config = dict(
    n_layer=13,
    d_mlp=576,
    vocab_size=7304,
    norm_place='pre',
    init='normal',
    init_std_down=0.00507,
    lr=0.00315,
    batch_tokens=[16384, 32768, 49152],
    z_loss=1e-05,
    train_tokens=160700000,
)
Each number is 128 + 24 x the weight over the matrix's rms, rounded and kept within 0 to 255. Layers, rows and columns count from 0.

# layer 7 MLP gate, 576x224, rms 0.162, rows 258-267, columns 0-111
[[ 78 133 123  79 133 137 152 113 141  93  89 132 135 137 132  78 145 155 106 156 140 151 134  92 114 122 153 144 166 115 100 134 114 122 156 107 103 137  81 129 143 142 132 161 108 137 154 107 154 147  87  58 105  90 125 171 119 137 117  99 142 134  98 148 143 138 109 108 117 126 101 109 127  94 144 135 169 124 146 146 115 146 137 107 129 130 180 123 134 125 136 113 160 106 142 136 142 161 118 173 127 182 128 124 150 176 144 170 146 150 157 129]
 [127 159 135 121 121 125  97 155 128 125 138 150 126 158  99 164 113 106 121 121 130 155 128 171 104 101 117 150 115 130 138 113 113 116 113 112 137 154  93 118 128  85 113 111 154 151 112  81 137 113  80 144 165 157 170 166 137 151 134 108 129 144 146 116 133 110 119 150 149 129 161  87 112 159 136 101 124 117  97 145 144 122 100  87 150 132 115 128 128  94 153 131 116 131 121  91 115 129 150 148 182  95 123 160 122 132 178 139 104 137 139 181]
 [147 124 143 151 106 154 155 180 159 152 110 181 148 110 152 135 138 181  90 148 113 143 120 135 108 128  81 147 142 134 110 136 113 138 106 127 138 118 143  53 124 101 132 208  96 124 114 164  94 121 121 163 140 113 123 133 106 108 125 132 123 108 111 150 133  86 144 125 129 142 124 159 122 101  88 150 157 140 129 129 142 117 153  99 118 123 152 119 129 108 105 142 102 126 118  87  90 134 118 127 142 117 112 114 134  89 113 130 148 111 103 133]
 [ 93 117 128 125 152 124 125 160 162 110 129 148 164  86 129 154 138 134 157 153 158  83 131 123 137 111 137 118 101 154  99 131 116 113 127 142  88 146 128 136 120 129 151 143 106 135  91 115 121 108 106 120 137 124 145 151 147 106 156 104 120 134  97 128 143 129 107 133 141 137 130 110  81 120 167 109 158  93 122 123 137 165 111 169 133 176 109 115 129 162 145 131 118 151 239 122 138 141 118  92  92 117 135 146 136 139 151 142  97 144 149  69]
 [102 124 135 133 122 133 126 117 128 135 140 155 133 114 128 117 152 129 117 128 166 106 126 133 143 139 125 121 140 170 145 124 116 157 147 103 147  87 144 116 103  95  90 123 141 141 177  97 114 136 104 110 146 141 101 101 133 186 160 144 132 119 164 144 148  84 151 127 156  84  97 114 147 104  95 132 128  99 122 144 133 158 121 159 141 117 144 117 123 143 142 126 105 124  99 137 168 118 155  99 118 140 167 123 134 171 120 112 111 143 141 126]
 [130 129 155 123 113  87 133 140 100 129 126 128 116 171  89 156 114  99 124  81 124 138 105 115 140 130 149 118 146 157 106 103 111 113 130 107 169  88  97 139  95 136  87 120 127  91 132 121 134 154 118 132 140 132 108 136  93 152 117 118 139 120  99 153 141  95 141 154 131 127 138 105 124 124 171 148 164 112 145 106 114 123 132 148 186 174 129 158 124 150 144 147 101 143 188 180 102 122 143 204  89  95  97 117 148 104 146 157 157  99 118 123]
 [119 126 122 135 134 124 158 100 119 104  80 155  92 136 124 113 101 127 151 108 102  97 124 166 129  98 112 154 139 128  87 137 151 133 166 160 142 146  97 117 103 168 112 173  69 128 131 125 135 132 104 109 106 109 128 136 137  82 120 150 150 113 150  98 141 135 110 146 136 131 149 107 145 134  93 131 118  91 130 116 139  87 151 122 150 133 166  99  72 120 101 170 130 126 102 121 147 108 125 143 156 143 119 162  83 145 141 140 129 167 112 124]
 [130 144 134 111 113 168 140 151 131 126  86 159 103 167  87  88 150 125 124 113 138 131 132 139 144 123 124 118 122 126 149  65 154 142 129 159 171 118 123 161 149 145 124  92  99 132 116 156 138  90 170 114 154  93 150 107 149 157 133  75 111  87 109 118 168 150 105 112 133 120  87 108 133 110 125 135 121 151 146 136 129 137 146 100 129 140  99 135 163 102 142 143 135 122 112 120 165 132  74 122 139 138 103 119 111 131 119 127 108 114 121 121]
 [115 140  94 148 123  95 118 146 127 162 166 154 153  72 147 149 161 100 171 129 127 124 120 130 107 126 128 171 124  98 133 122 114 139 140 158 147 125 106 105  83 129 147 152  76 174 139 137 145 138 121 125 124 157 156 100 104 125 128 122 115 113 121 112 155 124 111 136  91 123 104 116 138 155 134 107 102 104 147 126 127 133 146 160 138 172 112  48 118 177 151 123 108 150 166 115 135 128  85 105  83  98 101 135 103 147 123 172 151 142 113 140]
 [116 177 138 104 155 109 119 116 132 130 113 118  92 185 163 134  77 155 139 103 132 150 124 101 104 152 134 111 106 131 154 149 107 127 117  97 104 110  98 140 107 104 151 102 106 112 139 169 115 112 132 133 117 125 119  94 131  96 130 140 169 123 112 153 122 120 126 139 107 122 149 106 135  82 134 152 147  93 144 108 160 103 178 105 166 177 129 155 104 119 104 127 111 105  98 134 161 151 130 134 132 111 108 149 138 140 114 132  89 112 126 139]]
# layer 7 MLP up, 576x224, rms 0.166, rows 258-267, columns 0-111
[[133 109 114 158 116 149 163 140 177 124 135 150 144 167 114  93 135 191 109 125 162 129 160 150 128 118 164 131  88 154 171 108 115 114 122 109 153 126 194 131 139 108 121 106 153 141 152 136 125 153 123 147 183 135 124 133 121 129 161 126 159 136 157 124 119 134 125 125 144 138 142 118 148 151 147 129 143 127 123 131  92 105 125 116 136 119 152 100  95 114 159 117 165 170 156 131 161 110  95 119 160  83 156  88 103 142 153 158 122 101 120 126]
 [ 61 109 109 126 131 121 109 100 118 175 123 111 127 122 116 170 140 155 165 127 147 122 154 155 151 115 140 109 110 112 144 137 152 138 152 162 152 117 143 131 111 161 165 134 148 128 117 179  98 163 160  83  72 120 129 128 157 144 173 138 157 125 119 127 110 144 134 104 112 149  98 128 162  77 168 119 140 116 103 134 130 128 117 146 145 143 144 106 108 144  96 111 126 126 142 164 124 127  96 126 126 136 123 110 164 127  94 129 156  97 136  98]
 [113 115 101 108 154 110 111 107 165 101 107 146 104 104 183 146 109  75 128 114 106 125 107 133 106 147 114 123 110 150 173 100 134 146 104  93 120 140 132 167 136 140  67 102  96 117 134 103 149 182 165 101 122 134 155 142 153  90 134 151 123 119 142 115 104 134  90 116 146 104 138 103 132 163 144 104 133 144 137 116 117 133 103 136 163 156 152  94 162 121 117 114 132 102 108  80 167 151 131 122 105 169 114  78 150 177 114 149 145 158 105 117]
 [124 106 118 172 105 127 119 124 118 108 142 123 124 131 134 112 108 129 109 105  84 121  87 114 100 116 137  97  97 113 120 149 117 100 150 108 122  88 100 124 159 120  87 126 137 102  97 108 120 126 135 144 123 108 115 122 130 153 106 156 123 123 141 150 128 151 194 140 118 148 107 162 108 152 104 111 141 127 146 161 153 149 100 108 119 110 125 137  99 141 136 167 149 104 117 107 125 129 162 125 128 106  79  82  99 140 125 139 210 128  80 136]
 [153 134 129 108 127 103 162 154 145 143 126  87 162 158 144 120 108  80 165 140 143 159 113 110 137 137 140 158 103 137 112 117 105  86  82  73 124 100 139 115 164 101 136 124 112 119 108 101  93 101 144 103 150 118 135 121 141  93 149 122 117  86 130 144 114 128 120 106 124 118 170  97 153 116 135 130 140 148  98 125 100 145  87 142 188 131 155  82 187 127 118 150 131 157 134 129 159 124 120 131 145 142 159 161 133 168 127 149 125 149 151 114]
 [176 104 120 125 115 107 156  98 138 110 145 148  79 142 159 160 152 170 130  72 154 155 120 125 147 119 138 124 140 132 164 143 127 147 143  91 154 116 130 141 115 123 118 159 133 160 124 135 139 151 178 104 118 112 124 125  93 132 133 117 114 135 124 178 111 103 142 166 137 148 101  91 130 116 158  93 107 146 136 125 126 143 160 168 179 145 129 139  95  99 134 156 172 150 122 150 158 137 123  95 116 112 130 155 108 118 113 164 160 130  87 133]
 [173 123 159 172 188 148 124 117 107 116  99 151 127 115  97  95  97 136 149 148 157 125 138  86 103  93 141 165 118 124 130 133 134 101 163 134 139 127 117 115 111 139 138 103 116 139 161 113 124 106 116 100 105 118  97 145 149  87 138 100 113 106 104 102 113 156 142 118 147 152 104 102 182 154 127 158 143 100 112 122 158 106 108 159 146 124  95 153 108 155 174 126 100 122 129 108 196 119 130 108 132 115 146 135 203 122 134 127 123 126 144 150]
 [ 90 127 143 142 143 125  91 122 114 122 147 143 143 104 140 116 136 119 124 125 144 107 139 124 103 159 117 108 143 118 108 102 107 142 127 108 147 109 147 136 127 134 115  98  96 150 106 112 131 121 150 136 120 107 154 105 151 159 118  89  96 109 129  93 136 117 167  72 110 130 129 150 136  99 117 143 107 114 153 152 127 149 142 165 118 116 136  91 148 134 129 159 107  78 153 135 177 138 126 155 109 153 124 129 164 103 129 130 115 118  77 112]
 [112 137 121 134 103 122 132 122 148 115 114 129 169 149 140 131 123 115 133 169 125 123  82 148  89 119 138 142  92 120 120 128 120 100 148 150 134 165 136 121 138 140 136 138  82 126 161 126 101 126 112 114 123 114 168 104  90 119 152 130  77 125 197 110 111 143 122 111 119 158 146 134 141 117 145 199  85 143  91 132 149 141 123 126  98  95 106 149 113 103 169 106  91 108 146 147 126 143 137 125 173 144 110 120 109 164 150 116 115 106 125 106]
 [119 152 152 150 106 141 116  96 145 128 145 124 136 113  97 118  97 146 121 117 149 103 151 106  78 117 132 152 115 121 166  94 130  99 104 149 137 133 162 120  69 131 127 125 178 117  74 109 157 142 165 129 155 110 125 163 135 123 110 147 103 136 141 106  96 128 136 122 130 123 131 113 148 154 146 133 104 202 167 149 104 103 121 150 111 141 133 119 137 119 126  98 130 158 145 107 133 107  70 110 167 132 191  99 128 149 168 107 138 124 121 113]]
# layer 7 MLP down (transposed), 576x224, rms 0.158, rows 258-266, columns 0-111
[[138  90 142 102 137 124 119 140 133  92 135 147 149 156 176 137 176 140 128 112 125 146 136 154 136  74  99 172 119 130 109 100 105 128 116 136 136  83 150  77  97 123  92 130 112 148 146 121 143 123  74 135 144 130 120 113 127 150 122 134 156 140 120 131 120 126  85 128 112 136 160 156 144 117 145  84 156 160 190  98 119 139 114 105 132 126 150 120  95 123 131 136 157 116 137 169 152 137 144 106 111 129 141 125  98  91 151 148  77 132 146 116]
 [161 116 116 152 132 132 136 186 153 120 129 134  87 111 171 163 108 166 149 116 113 114 154 134 118 100  66 109 151  85 117 112 143 139 125 143 121 101 144 117 123 114 165 132 125 107 134 158 149  98 127 139 138 131 170 139 142 116 182 122 124  81 126 113 143 144 114 135 115 176 146 111 125 189 116 164  89 116  98 160 141 126 114 126 109 149 106 131  94 146 105 138 130 107 131 140  95 116 140 134  99 111 148 137 142 165 136 130 124 125 128 121]
 [140 108 129 155 135  88 108 127 159 143 131 135 157  91 163 146 145 143 136 150 129  92 120 159 127 178 136 117 135  85  82  95 126 102 106 141 141  86 137 141 145 111 144 113 124 153 143 164 169 149 115 148 156 112 140 100 148  79 141  53 124 102 144 170 137 128 151 150 133 185  90 133 123 144 117 111 136 113 134  73 184 122 152 139 116 118 121 123 117 137 141 115 126 130 160 140 149 133 122 132  88  84 122 132 115 143 110 139 119 105 142 169]
 [154 153 112 162 124 100 111 128 146 109 115 136 100 132 146 105 130  99 142 120 139 154 112 127 140 164 120  97  93  86 125 123 110 101 161 126 134  76 102 124 106 152 140 122 125 144 134 101 135 136 106 172 147 168 139 121 168 123 149 157 101 131 149 100 116 119 146 181 160 159 118 145 146  75 147 127 107  65 117 119 160 112  78 121 117 121 137 152 133 134 114 155 151 174 103 130 125  95 161 133 113 111 143 142 145 116 142 172 152  92  79 148]
 [102 107 159 154 141 125 121 151 100 130 129 145 131 141 128 103 159 162 177 175 116 113 115 121 117 131 116 116  97 102 169 141 105 149 123 158 118 159 121 126 113 115 139 154 148 129 149 140 106 138 153  97 113 117  92  92 110 137 164 182 153 106  90 109 103 115 111 129 124 117 121 138 145 148 147 125 181 122 143 150 112 154 129 154 130 132 113 152 139 129 123 115 133 122 102 109 147 133 121 111 114 161 158 121 113 141 146 126 131 133 119  98]
 [147 108 133 146 105 106 136 119 113 162 179 119 164 150 156 147 149 114  80 145 117 125 106 135 109 139 100 140 130 148 142 173 119 109 106 124 103 151 150 139 118 134 102 123 163 140 104 145 145 126  85 115 123 144 139 115 133 111 116  84 128 141 113 157 132 132 150 113 156 103  98 110 170 121  87 164 157 147 141 159 105  87 121 130 106 174  98 155 112  98 118 150 146 104 106 117 174 164 141 103 137 141 140 161 114 151 167 109 144 157 119 162]
 [150 170 144 121 138  95 134 139 162 118 113 107 130 124 140  51 160 150 123 136 147 115  96 144 130  97 145 120 129  64  93 112 112 114 157 100  98 131 146 145 139  70  93 161 137  87 136 105 129 116 129 134 137 142 127 116 158 158  88 148 154 111 120 129 131 113 111 118 178 106 153 137 118 132 128 126 154 150 149 112  93 117 163 104  96 129  84 114  96 103 109 108 123 128 118  90 143 125  99  87 140 117 162 131 102 156 158 134 153 109 113 100]
 [121 140 105 138 143  99 156 112 143 132 158 160 132 106 119 149 193 148 145 108 145 140 121 101 111 153 105 108 152 143 136 131 138 154 170 144 134 133 104 115 118 132 116 111 142 134 102 124 145 141 145 104 134 159 132  92 132 141 120  57 104  90 108 167 131 122 134 126 123 143 102  94 118 105 145 158 107 158 116 205 145 117 159 157 119 168 119 123 114 144 145 126 130 108 142 139 101  63  91 150 113 160 148 109  98 106 152 115 137 133 121 104]
 [111 133 118 123 114 151 136 147 153 131 101 112 139 170  71 125  84 100 119 138 147 151 149 112 107 115 114 130 143 110 117 132 135 148 160 149 106 119 122 116 149 140 153  60 126 127 149 121  88 140 200 126 138 106 143 119  98 121 127 108 131 102 128  76  94 146 146 139 166 134 141 126 160 121 149 187 118 145 104  85 143 155 127 132 110 133 160 157 124 116 122 118  99 160 135 135 158 134 137 111 110 102 102 120 155 129 146 176 107 122 124 123]]